config.yaml
num_hidden_layers: 11
hidden_size: 512
num_attention_heads: 8
num_key_value_heads: 8
head_dim: 64
intermediate_size: 1536
vocab_size: 8192
hidden_act: "gelu"
norm: "layernorm"
norm_place: "pre"
norm_eps: 1e-05
positions: "rope"
rope_theta: 10000.0
rope_fraction: 0.25
qk_norm: false
attn_scale: 0.125
bias: "all"
tie_word_embeddings: false
parallel_block: true
init: "trunc"
init_std_qkv: 0.0164
init_std_o: 0.0164
init_std_up: 0.0164
init_std_down: 0.0
init_mimetic: 0.5
optimizer: "muon"
learning_rate: 0.0106
lr_mult_qkv: 0.5
beta1: 0.95
lr_head: 0.00606
max_grad_norm: 1.0
warmup_steps: 200
schedule: "wsd"
decay_fraction: 1.0
decay_shape: "sqrt"
final_lr_fraction: 0.05
batch_tokens: 131072
max_seq_len: 1024
doc_mask: false
train_tokens: 781400000
max_steps: 5962
dataset: "wikipedia_en"
Each number is 50 + 15 x the weight over its row's rms, rounded and kept within 0 to 99. Layers, rows and columns count from 0. The size before them is the row's rms in percent of the matrix's.

# q: layer 7 attention query, 512x512, rms 0.0374, rows 375-383, columns 384-511
# k: layer 7 attention key, 512x512, rms 0.0373, rows 375-383, columns 384-511
# v: layer 7 attention value, 512x512, rms 0.0406, rows 320-337, columns 384-511
# o: layer 7 attention output (transposed), 512x512, rms 0.0653, rows 320-337, columns 384-511
q375 083:53 68 59 33 37 39 57 42 47 66 64 43 46 71 34 47 66 55 33 49 46 44 56 59 46 31 55 51 79 10 36 33 56 56 25 68 45 46 33 41 74 41 83 37 54 40 57 47 40 68 83 76 56 41 50 57 41 39 53 53 75 33 38 46 33 53 45 42 34 46 54 39 54 29 53 35 42 44 19 44 59 43 58 35 63 76 50 43 78 49 36 27 70 64 54 38 37 74 61 51 50 47 33 47 83 30 53 57 71 32 56 59 70 53 79 36 44 52 45 70 63 23 52 52 45 50 31 51
k375 084:62 25 83 34 25 54 36 48 30 54 78 46 57 52 41 54 36 25 35 46 54 56 93 31 60 62 47 48 22 32 36 45 70 56 11 43 78 51 33 51 27 36 34 70 54 48 46 46 57 50 50 37 74 48 43 18 45 44 62 57 49 43 45 62 34 46 63 38 56 58 42 53 47 53 49 75 57 54 44 65 51 55 56 44 58 68 39 51 56 59 64 43 53 68 46 35 76 49 45 38 62 51 55 55 71 58 46 66 42 62 38 34 38 44 38 89 59 32 32 23 41 56 25 56 59 34 62 49
q376 088:56 52 62 40 54 70 35 25 18 46 42 54 43 41 69 72 57 58 34 40 56 36 49 59 55 55 62 53 48 50 52 73 56 53 30 59 37 28 57 26 50 65 43 48 45 50 47 57 57 55 32 73 56 58 57 73 30 51 44 65 61 07 59 48 23 40 67 60 68 37 63 32 37 90 25 51 48 70 49 65 51 38 41 39 52 36 39 26 51 57 86 39 81 51 57 42 44 67 52 24 49 38 62 38 42 46 51 60 38 55 69 38 72 68 49 57 65 34 41 57 61 50 40 47 32 58 20 31
k376 088:70 28 44 43 68 64 36 57 89 49 58 42 63 35 34 34 59 43 43 46 68 56 55 41 38 41 58 36 62 42 37 65 51 45 52 77 44 25 39 35 50 48 04 40 74 36 69 16 43 47 55 46 45 62 49 31 44 51 62 41 52 52 39 83 27 43 56 35 42 74 57 58 43 45 57 39 43 53 60 63 39 47 57 45 26 56 51 62 38 52 72 46 67 53 77 47 53 17 66 41 41 69 19 53 44 57 41 62 56 40 23 54 48 42 70 24 57 58 30 56 77 62 56 52 38 44 71 38
q377 086:62 30 39 23 44 48 75 47 42 76 54 24 68 59 78 46 53 34 56 49 56 39 48 49 34 50 56 39 38 21 34 35 66 34 58 78 33 53 37 53 79 88 16 32 30 72 45 48 66 34 32 57 36 56 64 36 37 76 24 42 55 71 85 45 50 49 58 19 51 53 42 38 66 51 55 53 34 48 37 33 39 57 20 64 39 62 42 63 41 47 53 53 51 31 39 71 66 58 46 15 18 54 36 44 35 48 39 77 70 59 48 44 43 53 54 66 42 33 48 63 33 46 61 43 72 32 40 20
k377 087:26 41 47 36 63 30 50 47 44 55 46 65 25 42 68 39 55 50 75 60 56 37 42 57 70 56 60 50 62 50 53 26 67 38 49 48 55 29 40 32 74 14 19 65 43 27 45 22 35 75 40 57 75 43 71 32 49 51 66 69 58 64 49 23 32 33 70 50 53 49 66 87 55 35 38 50 60 60 52 68 35 37 48 33 60 04 25 56 59 38 52 41 67 67 49 52 59 56 41 56 47 57 72 43 54 30 74 31 37 37 30 63 36 75 67 39 37 46 63 29 55 59 58 51 68 57 55 38
q378 090:51 64 43 82 68 31 62 27 47 76 16 51 41 54 32 76 26 49 36 77 55 15 69 32 50 56 39 29 53 12 69 43 44 54 70 50 55 36 37 16 62 47 79 57 65 49 55 61 65 32 62 31 38 24 40 38 33 60 47 26 38 62 37 55 53 86 34 52 59 57 62 56 66 56 62 78 65 55 49 47 42 94 38 48 63 62 51 47 48 71 67 39 49 43 42 45 58 59 43 48 58 35 82 46 37 45 61 57 78 75 43 44 39 63 51 58 44 23 35 47 45 43 72 46 46 44 44 53
k378 088:54 53 51 37 66 82 33 31 41 67 38 31 55 27 34 53 98 58 50 52 36 56 39 41 50 53 66 36 32 53 43 29 39 49 53 93 32 72 40 59 68 31 04 51 42 40 47 46 54 86 87 47 52 62 59 59 55 52 53 33 45 62 78 37 41 50 59 55 51 52 48 48 38 78 57 37 60 82 53 43 36 27 41 36 44 44 72 51 39 38 23 42 46 56 57 72 67 53 46 50 68 44 42 56 58 41 54 49 47 72 29 36 60 33 58 74 27 51 39 47 45 18 49 68 57 68 46 55
q379 095:37 28 30 41 44 76 40 31 38 52 26 70 35 39 57 48 35 55 40 48 34 51 67 61 56 43 25 79 45 38 78 48 66 63 39 39 61 49 46 56 32 66 36 53 69 78 43 58 31 55 44 44 20 38 66 74 37 61 70 42 80 41 37 47 54 68 58 60 50 19 46 33 66 71 50 23 47 68 46 54 60 50 39 41 29 59 59 61 39 58 43 77 31 36 53 22 71 74 63 77 70 59 51 60 46 61 60 20 43 37 53 64 30 21 48 54 41 51 58 56 54 66 35 55 56 46 60 79
k379 093:31 74 49 27 62 45 47 67 60 56 28 60 67 52 26 76 43 33 27 35 49 41 69 74 35 45 65 61 38 53 32 63 70 62 32 54 55 52 59 67 71 55 40 31 58 24 40 58 49 44 45 51 69 74 51 39 57 27 37 43 84 37 55 31 30 52 56 53 41 61 78 37 34 53 30 36 44 64 35 70 40 47 34 50 52 72 46 52 46 38 50 53 40 45 37 44 72 43 70 60 36 76 34 53 35 59 84 49 40 36 69 65 66 51 65 68 45 67 36 35 48 48 30 46 44 54 92 54
q380 090:16 42 65 61 34 39 58 31 61 48 77 56 67 99 50 60 30 53 54 48 49 78 64 48 45 44 48 21 54 13 38 53 39 43 63 37 52 71 46 58 70 52 54 26 37 58 43 79 31 84 54 69 41 63 40 33 51 91 57 76 53 46 53 38 72 39 46 40 62 37 37 57 63 36 56 47 46 66 45 37 52 72 49 37 61 06 47 67 49 57 32 47 33 59 27 28 49 55 44 60 50 60 51 74 67 58 48 55 62 82 55 52 47 44 46 31 47 31 70 39 42 52 50 36 45 61 56 34
k380 090:53 53 51 65 53 53 53 46 45 33 74 70 38 38 54 49 71 69 43 72 56 66 17 61 50 58 34 43 75 47 33 47 65 57 55 64 50 52 48 42 70 47 70 54 53 50 47 34 57 42 63 71 23 22 21 72 50 74 39 30 52 48 66 29 24 59 66 21 69 57 42 60 43 48 41 60 66 61 68 53 56 39 43 34 73 39 60 29 29 57 53 44 47 63 51 55 54 42 27 55 38 43 60 51 52 45 53 51 51 30 78 53 54 42 42 32 61 47 64 60 36 39 45 50 55 46 30 67
q381 088:35 61 62 26 56 69 59 41 66 60 29 54 62 66 41 67 33 17 67 57 49 36 29 54 45 52 53 69 45 49 49 61 65 55 40 61 57 43 42 58 51 57 45 70 53 45 31 43 58 56 45 51 51 33 72 39 52 43 46 53 55 42 20 52 67 52 53 33 59 82 56 04 48 59 50 64 71 39 53 50 52 11 55 61 37 73 47 84 67 52 56 60 45 59 55 65 54 53 64 73 54 63 52 76 64 51 99 60 45 30 46 63 53 62 38 37 51 71 74 59 45 51 57 34 59 43 62 44
k381 090:73 34 55 77 55 31 56 61 45 69 43 56 52 48 64 53 93 19 71 60 56 34 61 42 50 22 33 68 62 43 38 46 45 56 60 60 36 34 49 44 41 50 71 52 83 45 57 59 41 40 47 40 68 51 39 47 56 49 69 68 78 41 34 43 33 41 35 57 49 44 50 35 36 69 51 64 72 46 49 73 58 73 29 91 48 67 34 50 65 40 20 70 31 63 42 54 55 47 39 41 55 44 24 24 04 56 52 66 43 74 34 55 64 56 63 52 61 38 30 46 51 36 57 40 48 45 71 31
q382 095:38 76 49 61 58 67 62 51 47 26 19 79 42 47 29 56 53 43 68 37 37 67 55 43 63 45 68 64 51 43 76 67 59 51 65 25 34 35 52 30 57 63 57 70 65 42 29 70 30 18 65 89 46 48 51 38 44 69 53 53 58 71 54 69 34 45 51 58 52 56 60 23 64 49 28 31 56 56 70 21 43 28 63 32 60 20 40 29 45 66 52 68 54 41 27 35 57 66 52 70 43 49 42 72 59 11 73 53 54 42 54 48 35 52 63 39 48 83 74 45 52 26 54 38 63 25 63 25
k382 089:39 47 83 56 61 52 38 39 55 57 67 55 66 84 63 61 70 54 49 47 24 53 50 40 44 26 99 57 51 77 65 68 61 64 77 26 32 69 40 00 37 76 43 36 44 42 51 27 55 67 55 41 40 64 64 42 18 39 47 17 34 26 44 16 52 34 40 29 57 54 30 67 54 68 48 43 49 57 58 44 51 66 50 49 59 24 51 45 54 46 50 49 30 42 53 38 37 82 45 48 68 65 70 33 61 78 39 61 30 27 32 31 81 38 51 47 79 58 54 52 41 66 39 56 41 65 32 42
q383 090:40 50 48 70 54 31 40 57 59 13 51 46 37 67 29 50 44 46 48 32 60 70 51 31 53 49 48 14 49 42 45 50 45 47 68 54 34 68 49 65 45 65 72 38 21 28 58 43 41 69 32 60 55 44 49 78 57 41 50 55 55 72 61 50 60 94 48 38 64 60 39 70 77 44 57 49 48 52 32 55 62 38 35 60 59 44 50 48 42 50 30 55 36 49 43 35 45 51 34 32 52 50 43 33 62 38 49 37 42 36 32 53 63 41 69 44 68 48 58 71 67 50 67 46 48 67 55 35
k383 090:42 55 19 45 64 33 59 46 51 52 57 53 58 53 74 20 79 34 53 43 43 57 62 52 22 33 45 61 55 51 37 51 46 35 36 66 67 31 47 71 46 24 48 48 78 43 45 49 40 47 72 39 55 73 55 25 62 65 35 49 36 11 52 78 43 44 56 56 63 77 44 39 44 56 47 71 73 61 54 53 15 58 55 45 55 55 61 66 51 67 55 42 61 65 47 34 32 38 17 55 48 59 63 44 55 51 39 50 83 74 31 61 56 52 49 33 30 57 94 50 46 61 22 20 34 48 65 93
v320 098:43 57 69 51 56 69 19 61 33 46 53 42 60 58 48 33 87 60 32 53 43 48 44 60 64 58 59 34 48 37 71 44 25 69 58 60 73 45 52 45 50 66 37 31 39 43 72 34 40 69 76 51 45 37 39 55 21 73 59 46 29 41 44 37 61 40 71 43 69 56 28 56 36 69 49 66 24 60 41 74 59 55 48 41 45 54 31 46 56 60 55 52 54 47 39 68 82 63 52 58 44 69 60 62 56 68 43 47 57 31 51 40 67 56 52 73 26 80 57 59 73 78 12 59 30 52 27 42
o320 101:78 73 56 57 73 41 31 45 51 59 46 24 39 42 55 75 13 53 65 39 64 44 62 50 20 70 50 38 36 78 55 44 54 52 62 81 29 63 53 55 24 35 67 35 20 45 46 68 39 61 54 49 43 57 56 43 48 46 34 45 55 40 26 35 52 39 45 65 51 62 42 56 57 20 38 43 65 62 45 49 72 44 51 35 54 48 51 48 00 29 16 60 67 64 49 70 46 45 39 44 35 63 51 37 50 59 59 42 64 62 37 56 51 34 39 71 47 68 33 28 20 77 46 56 56 64 64 45
v321 106:60 35 49 68 35 81 44 41 39 33 57 36 52 47 42 68 46 66 51 41 38 66 26 74 32 73 48 42 05 76 61 42 42 71 35 50 62 81 35 50 69 56 35 71 36 45 45 41 45 27 53 56 50 23 68 51 31 53 46 44 55 41 43 91 64 50 43 67 27 56 21 20 32 29 45 39 34 14 39 48 33 66 67 70 45 65 73 29 62 37 61 71 24 55 53 30 22 31 47 32 70 48 56 56 76 48 55 49 48 54 65 52 56 35 29 39 68 23 39 61 41 38 35 51 43 50 55 37
o321 105:48 45 59 53 52 49 46 52 68 49 39 82 50 31 26 43 51 59 62 65 52 78 35 67 46 62 75 27 46 54 36 38 60 51 50 48 39 47 54 34 33 43 55 54 80 52 58 42 60 32 45 62 33 50 26 19 69 55 56 38 58 34 75 36 51 43 47 43 30 41 76 56 61 36 62 43 46 61 36 15 46 53 56 41 37 49 59 41 31 40 61 68 62 62 21 26 58 57 45 59 35 39 48 85 58 29 53 56 61 43 38 48 27 38 52 78 43 69 62 52 66 53 54 26 27 33 43 60
v322 099:55 40 46 74 60 66 73 49 46 44 37 48 35 56 48 63 04 49 40 30 55 35 53 47 33 26 62 44 45 52 72 30 55 43 44 49 44 35 48 24 69 49 53 49 56 51 33 54 91 65 62 23 43 55 33 49 15 51 46 53 62 62 73 37 62 75 64 57 51 66 52 55 42 41 53 41 69 48 43 32 77 49 48 54 42 28 22 59 51 35 69 50 59 56 68 52 66 39 46 65 73 64 31 27 49 51 26 61 58 39 61 36 54 30 38 76 33 42 35 84 59 62 46 39 29 56 44 67
o322 097:31 30 36 71 46 30 27 55 41 62 67 76 72 57 44 32 78 64 43 82 43 34 51 51 52 58 48 61 19 88 49 39 77 57 50 21 57 55 55 57 38 43 38 24 46 54 60 76 37 51 23 85 72 51 34 26 49 57 65 38 43 46 27 30 48 42 50 62 39 35 37 54 49 59 90 56 47 44 44 45 25 53 39 23 68 64 46 50 41 64 42 60 34 35 54 62 19 82 39 21 69 49 51 69 43 50 52 76 51 75 43 30 63 43 40 41 59 56 40 49 20 53 60 51 57 45 52 34
v323 108:30 58 75 54 50 57 52 44 47 47 30 79 46 59 67 46 54 55 55 33 99 44 23 58 64 39 83 37 78 18 33 79 47 53 52 26 55 55 42 61 76 50 18 66 64 71 57 39 47 59 39 27 55 53 44 58 50 47 44 35 82 34 52 67 53 38 66 61 45 54 62 64 37 60 51 48 45 38 62 43 53 14 52 25 56 44 66 42 43 59 45 52 51 26 67 69 51 59 49 49 43 42 66 55 33 51 50 47 60 55 48 43 40 52 62 47 71 35 39 44 26 38 44 38 45 56 38 82
o323 112:63 67 71 42 36 32 71 47 66 54 32 43 38 43 61 60 69 72 43 28 32 67 34 47 67 37 72 25 38 15 65 50 56 38 60 63 50 42 76 32 71 25 78 50 39 21 58 37 36 55 60 19 44 64 63 52 42 37 41 42 46 57 52 59 39 60 40 60 45 39 53 66 43 59 59 55 46 19 52 50 66 67 54 57 66 58 69 86 54 66 70 58 62 33 60 44 35 46 58 58 48 69 46 60 30 55 42 45 49 18 62 55 55 73 46 59 56 48 69 66 48 49 51 43 58 41 37 35
v324 101:40 49 23 35 57 53 57 56 23 21 39 27 71 45 30 34 43 54 66 53 69 62 36 37 62 74 67 50 50 55 47 54 68 46 46 50 60 59 47 55 33 46 52 55 56 36 43 48 83 56 49 55 68 44 65 43 38 51 50 60 48 46 52 57 13 56 52 63 43 61 67 54 78 55 49 46 59 48 59 30 36 89 33 69 54 70 35 44 41 49 56 55 52 27 50 59 69 51 71 45 67 40 19 34 74 73 47 84 45 31 68 64 36 38 54 63 76 59 45 67 55 45 29 50 60 53 44 42
o324 100:41 43 58 52 39 36 53 55 30 65 52 59 52 44 62 43 62 41 41 55 79 63 75 42 30 48 39 19 97 62 61 54 57 66 56 30 66 54 46 52 47 45 58 42 49 56 68 61 41 54 34 57 67 52 26 62 53 62 55 39 31 29 39 56 54 46 68 60 50 22 24 35 64 57 10 09 77 33 69 51 36 35 79 64 50 66 41 74 30 37 54 57 22 40 75 60 40 14 58 41 58 32 35 36 55 29 20 28 19 50 50 59 80 51 11 53 43 70 70 32 54 27 33 71 31 66 57 59
v325 101:70 39 42 47 68 47 38 61 30 52 24 79 36 55 53 53 56 45 63 51 61 45 42 47 74 52 40 55 43 80 63 38 28 52 52 46 51 34 65 73 62 31 58 47 31 40 67 36 54 60 38 36 62 55 35 55 41 69 46 54 90 44 36 57 54 23 83 80 42 66 50 36 38 54 52 39 45 57 42 43 49 40 37 52 48 17 47 58 47 76 56 63 51 52 50 32 48 35 36 61 50 47 40 56 75 23 07 23 33 39 34 93 46 66 41 44 49 56 41 24 47 39 33 70 23 46 50 69
o325 100:58 50 63 49 61 51 48 15 44 48 69 59 59 43 66 35 53 47 75 45 47 37 36 44 43 75 39 55 55 51 37 64 20 26 68 34 49 58 40 68 42 54 48 67 87 75 34 69 47 33 47 54 74 48 52 82 19 26 67 51 62 64 66 44 19 58 71 60 63 48 56 50 53 42 58 56 47 51 26 68 45 44 83 41 37 28 63 54 48 31 49 57 80 36 48 54 60 28 48 34 28 50 48 33 49 50 72 47 75 43 64 53 62 44 46 34 46 29 57 21 42 26 28 35 18 55 71 41
v326 104:51 49 48 45 37 69 57 50 61 45 58 35 41 66 51 29 70 64 59 54 43 54 23 59 68 31 26 42 78 26 21 57 75 46 42 36 36 42 61 49 31 55 47 60 16 40 30 74 51 40 77 29 31 39 53 29 32 39 64 48 58 41 60 22 64 59 31 40 51 47 38 70 57 21 31 24 59 73 70 41 52 66 57 49 42 69 69 45 33 62 65 69 36 52 65 56 45 53 65 52 52 42 88 55 67 57 09 52 44 58 38 81 43 48 54 50 54 59 65 61 60 32 32 49 65 46 49 58
o326 109:31 58 10 63 73 34 48 69 21 49 64 50 57 47 46 57 50 72 41 46 48 47 27 42 58 71 34 54 33 47 29 35 36 34 48 74 91 52 59 61 56 54 72 64 34 42 57 55 39 39 26 33 66 48 47 68 62 41 49 65 37 72 65 43 81 58 65 35 55 64 56 53 34 47 32 79 36 74 45 38 22 54 63 57 54 56 37 44 73 51 37 52 39 48 45 41 44 41 46 37 70 45 27 43 52 63 56 57 37 40 64 37 46 79 67 31 63 60 36 55 57 56 52 26 61 42 40 49
v327 101:32 67 36 27 71 45 54 46 48 61 53 76 34 38 56 46 41 65 62 39 73 45 69 26 60 53 42 20 25 40 37 62 45 68 49 42 58 58 41 52 67 54 42 35 75 39 56 34 62 39 27 51 56 42 52 69 64 32 48 59 47 63 37 61 43 58 77 30 46 60 27 46 38 41 40 44 16 48 84 62 32 51 59 47 56 22 46 46 56 59 27 73 45 56 68 58 51 42 49 70 45 27 24 42 50 43 35 48 64 37 73 24 57 74 53 51 65 39 56 69 53 58 58 54 51 63 72 06
o327 104:47 63 54 48 48 41 67 53 78 50 46 73 54 70 33 40 27 46 51 78 49 67 53 50 33 45 36 56 78 64 49 57 35 56 34 55 49 31 23 48 31 16 74 45 38 36 53 56 36 41 43 58 43 35 37 46 57 65 69 49 60 27 60 57 57 42 59 24 55 67 47 53 61 64 54 49 57 46 44 64 26 51 64 42 67 62 49 24 77 44 35 42 80 38 66 53 55 38 43 51 75 29 43 60 51 54 52 40 54 42 75 30 26 53 37 42 28 43 67 47 51 27 48 50 50 73 37 45
v328 104:45 43 34 45 17 40 43 39 67 59 43 30 49 41 61 44 50 64 78 61 34 47 51 61 47 54 26 39 47 78 50 41 45 55 36 47 36 50 37 59 17 41 39 45 52 44 47 50 26 40 47 41 77 53 36 61 57 63 33 27 56 61 35 49 59 41 49 48 63 74 46 42 71 13 44 65 86 60 60 37 57 39 25 63 27 70 35 32 48 35 58 48 61 69 76 58 47 50 47 46 46 59 40 66 45 64 29 74 49 47 51 50 45 53 66 32 23 34 35 37 33 54 49 43 43 50 56 74
o328 102:66 45 25 49 58 11 40 50 28 68 73 49 78 24 52 59 50 56 28 41 42 79 41 42 47 62 66 48 72 48 31 39 79 31 53 63 78 45 45 38 47 48 51 63 47 51 51 45 21 48 65 55 31 53 49 31 32 55 43 43 33 25 47 54 48 52 61 45 49 25 43 40 42 58 64 47 80 45 37 43 40 30 57 49 63 45 38 52 30 66 38 70 23 63 49 72 73 63 66 50 27 16 53 53 57 60 70 52 51 31 51 21 48 41 59 78 13 42 17 44 55 71 39 56 28 61 21 36
v329 104:53 57 53 86 61 42 67 53 53 70 86 49 20 62 52 36 49 33 53 45 53 46 30 50 54 53 43 51 26 32 34 71 56 36 46 39 76 52 68 43 57 55 34 40 51 52 48 56 38 42 79 40 42 43 27 51 62 47 54 54 61 50 68 55 40 80 54 31 23 35 40 58 41 64 33 49 58 42 50 56 48 36 71 61 78 63 68 45 80 63 32 63 62 68 60 48 45 28 23 51 64 44 45 38 19 62 37 45 47 62 37 59 66 47 32 36 65 61 67 49 61 52 64 31 48 84 51 31
o329 102:36 60 44 63 76 61 68 54 56 33 45 42 40 70 60 62 38 70 54 52 49 50 33 33 79 49 19 46 48 67 80 25 47 57 63 47 32 57 66 42 57 76 66 62 45 34 55 49 45 48 57 38 43 70 72 36 57 82 53 38 55 45 45 33 48 34 34 18 33 20 47 55 39 30 51 25 36 56 26 38 52 54 49 44 44 53 63 46 16 41 55 00 19 45 47 40 52 54 47 59 35 58 63 51 72 47 56 63 46 38 29 54 48 44 41 47 46 62 53 69 54 52 42 55 49 42 72 46
v330 109:26 47 44 59 72 44 40 56 58 36 62 45 53 34 33 62 50 24 51 51 37 50 54 43 62 61 59 76 70 66 59 64 47 65 26 20 50 43 45 60 68 44 34 57 47 83 57 42 61 51 47 97 64 35 49 64 77 72 53 68 56 47 74 33 66 43 49 41 38 51 53 50 53 33 58 55 34 41 31 53 37 30 59 39 69 70 40 49 60 48 67 33 46 61 74 58 59 61 50 48 30 73 79 45 54 60 52 43 67 21 38 46 54 63 24 65 48 60 72 65 67 34 45 45 31 44 35 67
o330 109:59 70 99 40 62 54 46 52 38 22 22 28 47 23 75 89 36 43 61 54 44 63 36 48 41 54 72 53 32 31 45 60 41 58 53 64 67 76 59 34 71 48 38 74 64 51 51 68 46 58 67 59 45 45 62 41 61 53 58 53 62 44 39 53 38 17 63 64 39 39 52 29 58 48 62 52 56 42 65 30 61 45 52 54 56 28 59 87 47 73 44 67 74 58 56 28 60 51 43 59 62 64 53 30 41 71 85 55 27 22 55 56 58 34 43 53 41 31 77 79 41 51 59 58 54 45 55 36
v331 094:59 69 55 41 39 49 53 45 32 36 51 49 50 49 34 51 55 41 68 46 43 60 41 39 45 37 77 38 53 42 41 39 41 48 57 45 47 55 53 19 28 75 39 35 54 52 40 44 54 44 54 51 77 43 49 53 49 38 53 55 52 47 54 48 51 64 60 33 54 53 73 51 61 53 34 53 53 32 66 34 37 53 20 49 36 50 37 56 58 47 53 45 71 43 31 29 47 45 96 38 58 61 49 50 78 21 89 66 37 66 58 16 65 62 77 42 60 67 42 50 71 20 52 49 49 62 59 39
o331 097:57 67 53 63 60 59 65 87 31 73 69 55 62 60 74 15 31 39 60 45 33 47 66 53 47 44 42 31 59 70 54 71 39 38 33 49 57 55 56 56 33 53 41 40 78 74 39 42 42 54 66 49 38 42 47 48 16 58 50 43 24 53 50 85 48 52 39 46 41 66 56 35 22 29 54 54 55 48 34 61 65 51 49 14 41 66 57 60 34 72 51 32 25 67 52 34 27 53 64 18 54 75 25 65 27 33 12 50 44 73 37 45 64 67 64 52 56 41 21 68 53 55 42 57 63 72 49 68
v332 102:22 55 52 64 12 45 62 43 90 59 74 55 37 45 19 30 63 32 52 58 42 59 70 82 47 31 99 45 63 26 46 40 51 56 50 48 62 69 47 14 89 71 59 64 56 50 33 29 78 49 46 36 64 52 63 66 46 33 43 46 34 13 69 46 34 45 42 59 51 34 55 60 56 58 57 50 65 38 38 38 56 41 54 65 41 64 59 44 23 87 39 35 58 59 58 46 58 37 52 51 57 65 61 45 59 63 82 36 37 61 47 65 35 31 69 78 70 76 54 73 37 47 59 60 41 48 49 27
o332 102:44 58 51 48 61 73 35 51 60 53 47 62 19 58 40 38 55 49 68 25 50 53 24 20 41 38 33 44 26 46 25 49 38 44 57 42 43 61 49 54 56 28 60 57 23 63 53 32 48 52 46 56 64 60 44 25 54 57 62 64 47 59 54 35 78 29 49 62 60 37 39 48 23 34 44 73 52 39 55 59 74 71 32 63 36 89 77 66 85 35 43 57 52 47 49 54 45 70 76 31 69 72 34 66 53 42 32 52 72 47 64 70 56 43 76 70 48 58 77 57 24 37 42 53 36 63 63 67
v333 104:32 30 23 55 40 55 50 58 60 54 72 52 50 52 25 71 37 49 52 59 47 68 62 37 41 27 44 49 46 31 83 42 53 57 54 69 56 59 49 43 33 43 17 26 32 76 34 36 69 67 61 39 49 46 53 70 20 54 47 41 47 44 56 60 53 70 50 33 59 55 90 46 62 65 53 86 32 68 28 67 51 56 22 50 42 43 78 41 42 52 53 29 37 66 29 65 30 51 57 52 46 63 23 64 52 40 59 54 63 48 25 45 68 58 65 64 57 47 67 32 23 39 51 65 53 34 32 59
o333 104:25 39 67 35 63 64 43 14 39 62 66 33 57 53 45 64 29 48 33 51 82 44 72 39 52 63 76 49 62 51 37 46 55 66 65 37 54 62 49 35 45 53 72 50 51 85 70 89 63 36 76 53 34 32 60 44 67 70 23 34 56 47 28 63 55 52 54 05 61 40 24 54 57 56 37 60 66 39 45 51 59 65 57 21 79 41 51 59 53 80 61 80 57 49 49 39 36 45 54 45 20 77 65 49 40 62 26 59 37 71 70 71 62 60 51 79 46 47 56 36 61 68 36 52 50 51 31 64
v334 100:39 38 76 30 55 48 71 49 50 15 69 37 48 20 73 60 51 39 32 61 48 58 37 61 49 44 38 32 47 79 60 78 67 32 39 68 58 64 71 73 62 59 77 52 55 63 37 52 71 37 39 39 67 82 43 71 59 45 26 59 34 83 47 44 50 58 55 65 54 40 47 59 41 13 53 57 43 61 37 53 45 68 26 63 70 57 45 68 31 28 33 50 40 41 34 51 36 53 65 51 36 68 48 66 43 50 52 46 42 68 64 47 32 44 55 53 64 29 26 24 79 68 56 41 31 59 48 61
o334 105:43 53 59 42 76 41 41 41 52 47 71 33 80 38 45 54 38 56 56 64 38 39 37 18 75 64 35 61 58 48 35 37 71 36 33 43 66 16 70 45 30 68 50 36 29 47 70 29 70 32 52 43 55 29 43 50 65 66 55 17 54 44 58 52 62 56 45 49 34 56 93 60 55 71 38 67 33 57 41 70 47 46 77 43 44 52 46 55 39 34 47 59 85 53 41 66 37 46 29 46 48 50 62 28 63 62 63 37 50 44 34 71 72 87 23 48 65 40 57 44 54 35 39 69 58 53 43 27
v335 106:76 65 43 65 40 47 43 18 67 65 22 49 66 65 57 81 44 73 22 51 41 58 47 63 64 40 44 48 40 59 47 63 43 81 61 37 50 49 34 70 52 44 70 42 73 58 32 39 55 47 51 22 57 11 54 55 40 47 45 48 66 57 75 47 59 56 67 44 50 37 45 40 57 62 58 41 71 30 46 35 40 38 53 53 77 66 54 63 67 49 47 51 51 55 43 42 47 58 38 65 48 37 21 58 81 72 75 58 31 64 60 59 22 38 40 26 41 37 64 26 28 45 50 40 53 52 78 46
o335 106:74 39 35 24 42 66 63 34 63 50 49 50 70 36 31 47 38 57 54 22 72 54 53 35 61 36 40 67 48 74 32 48 39 27 28 45 54 84 50 52 73 56 41 32 67 40 56 48 72 51 62 04 35 68 57 44 45 38 46 55 31 56 58 46 53 55 47 48 46 62 56 24 53 49 45 40 38 49 61 43 57 54 56 83 80 47 62 58 59 59 48 29 60 57 71 33 66 31 38 51 55 49 72 03 39 52 25 49 70 65 57 49 56 49 62 89 33 44 39 60 51 77 26 61 36 49 63 76
v336 101:34 58 60 59 42 66 20 59 52 55 36 67 54 69 54 25 35 28 23 32 51 28 47 51 45 48 06 38 66 76 49 71 80 25 56 37 46 54 29 41 38 49 75 34 51 30 60 62 69 21 22 41 58 54 61 38 45 62 57 56 24 37 74 25 60 48 65 58 44 88 38 57 45 57 63 38 52 47 37 73 46 48 29 54 55 57 28 46 34 59 81 41 57 36 23 66 65 47 50 60 36 45 37 40 40 58 28 44 69 42 68 41 52 88 59 39 54 45 53 35 42 60 46 51 23 47 43 55
o336 102:58 65 42 63 87 38 39 63 35 71 63 58 49 44 24 49 39 41 46 62 72 16 70 51 43 66 62 32 57 54 45 68 37 41 20 73 59 52 54 29 17 71 37 42 64 42 38 37 08 41 57 48 65 51 35 57 53 78 30 21 49 48 59 50 34 49 69 49 53 44 35 52 39 72 38 51 60 62 56 51 44 59 51 43 39 46 27 38 54 28 42 67 62 31 43 72 60 49 35 38 66 52 32 39 36 64 74 38 40 64 58 41 41 46 58 48 45 39 37 33 54 24 39 42 69 36 61 40
v337 110:70 55 67 64 54 74 74 44 67 73 66 60 23 56 55 43 81 47 51 71 81 61 43 48 67 55 38 33 41 49 76 32 46 51 51 51 56 35 36 37 59 45 46 23 55 66 64 34 53 61 52 69 37 57 41 56 50 71 63 38 48 68 32 47 69 66 62 59 19 33 84 18 43 24 52 47 51 81 49 45 56 34 53 40 25 23 69 58 19 50 57 47 68 70 44 35 31 71 41 22 45 59 31 32 53 46 58 58 71 44 60 45 51 54 37 48 44 54 69 43 41 51 60 40 68 42 53 66
o337 109:58 49 82 51 52 54 87 26 65 39 49 18 69 67 64 47 33 61 51 62 48 39 39 48 48 47 58 37 43 55 30 55 48 59 76 46 25 71 55 56 80 72 20 40 64 32 44 52 23 51 65 37 19 33 46 43 47 48 49 49 61 63 40 50 61 45 17 50 80 33 51 65 59 34 63 43 51 64 59 63 56 71 62 43 61 52 31 89 39 55 55 60 62 71 63 58 57 63 44 69 43 61 52 40 80 46 67 42 72 58 50 47 59 65 61 72 52 72 64 42 36 47 74 50 51 47 58 56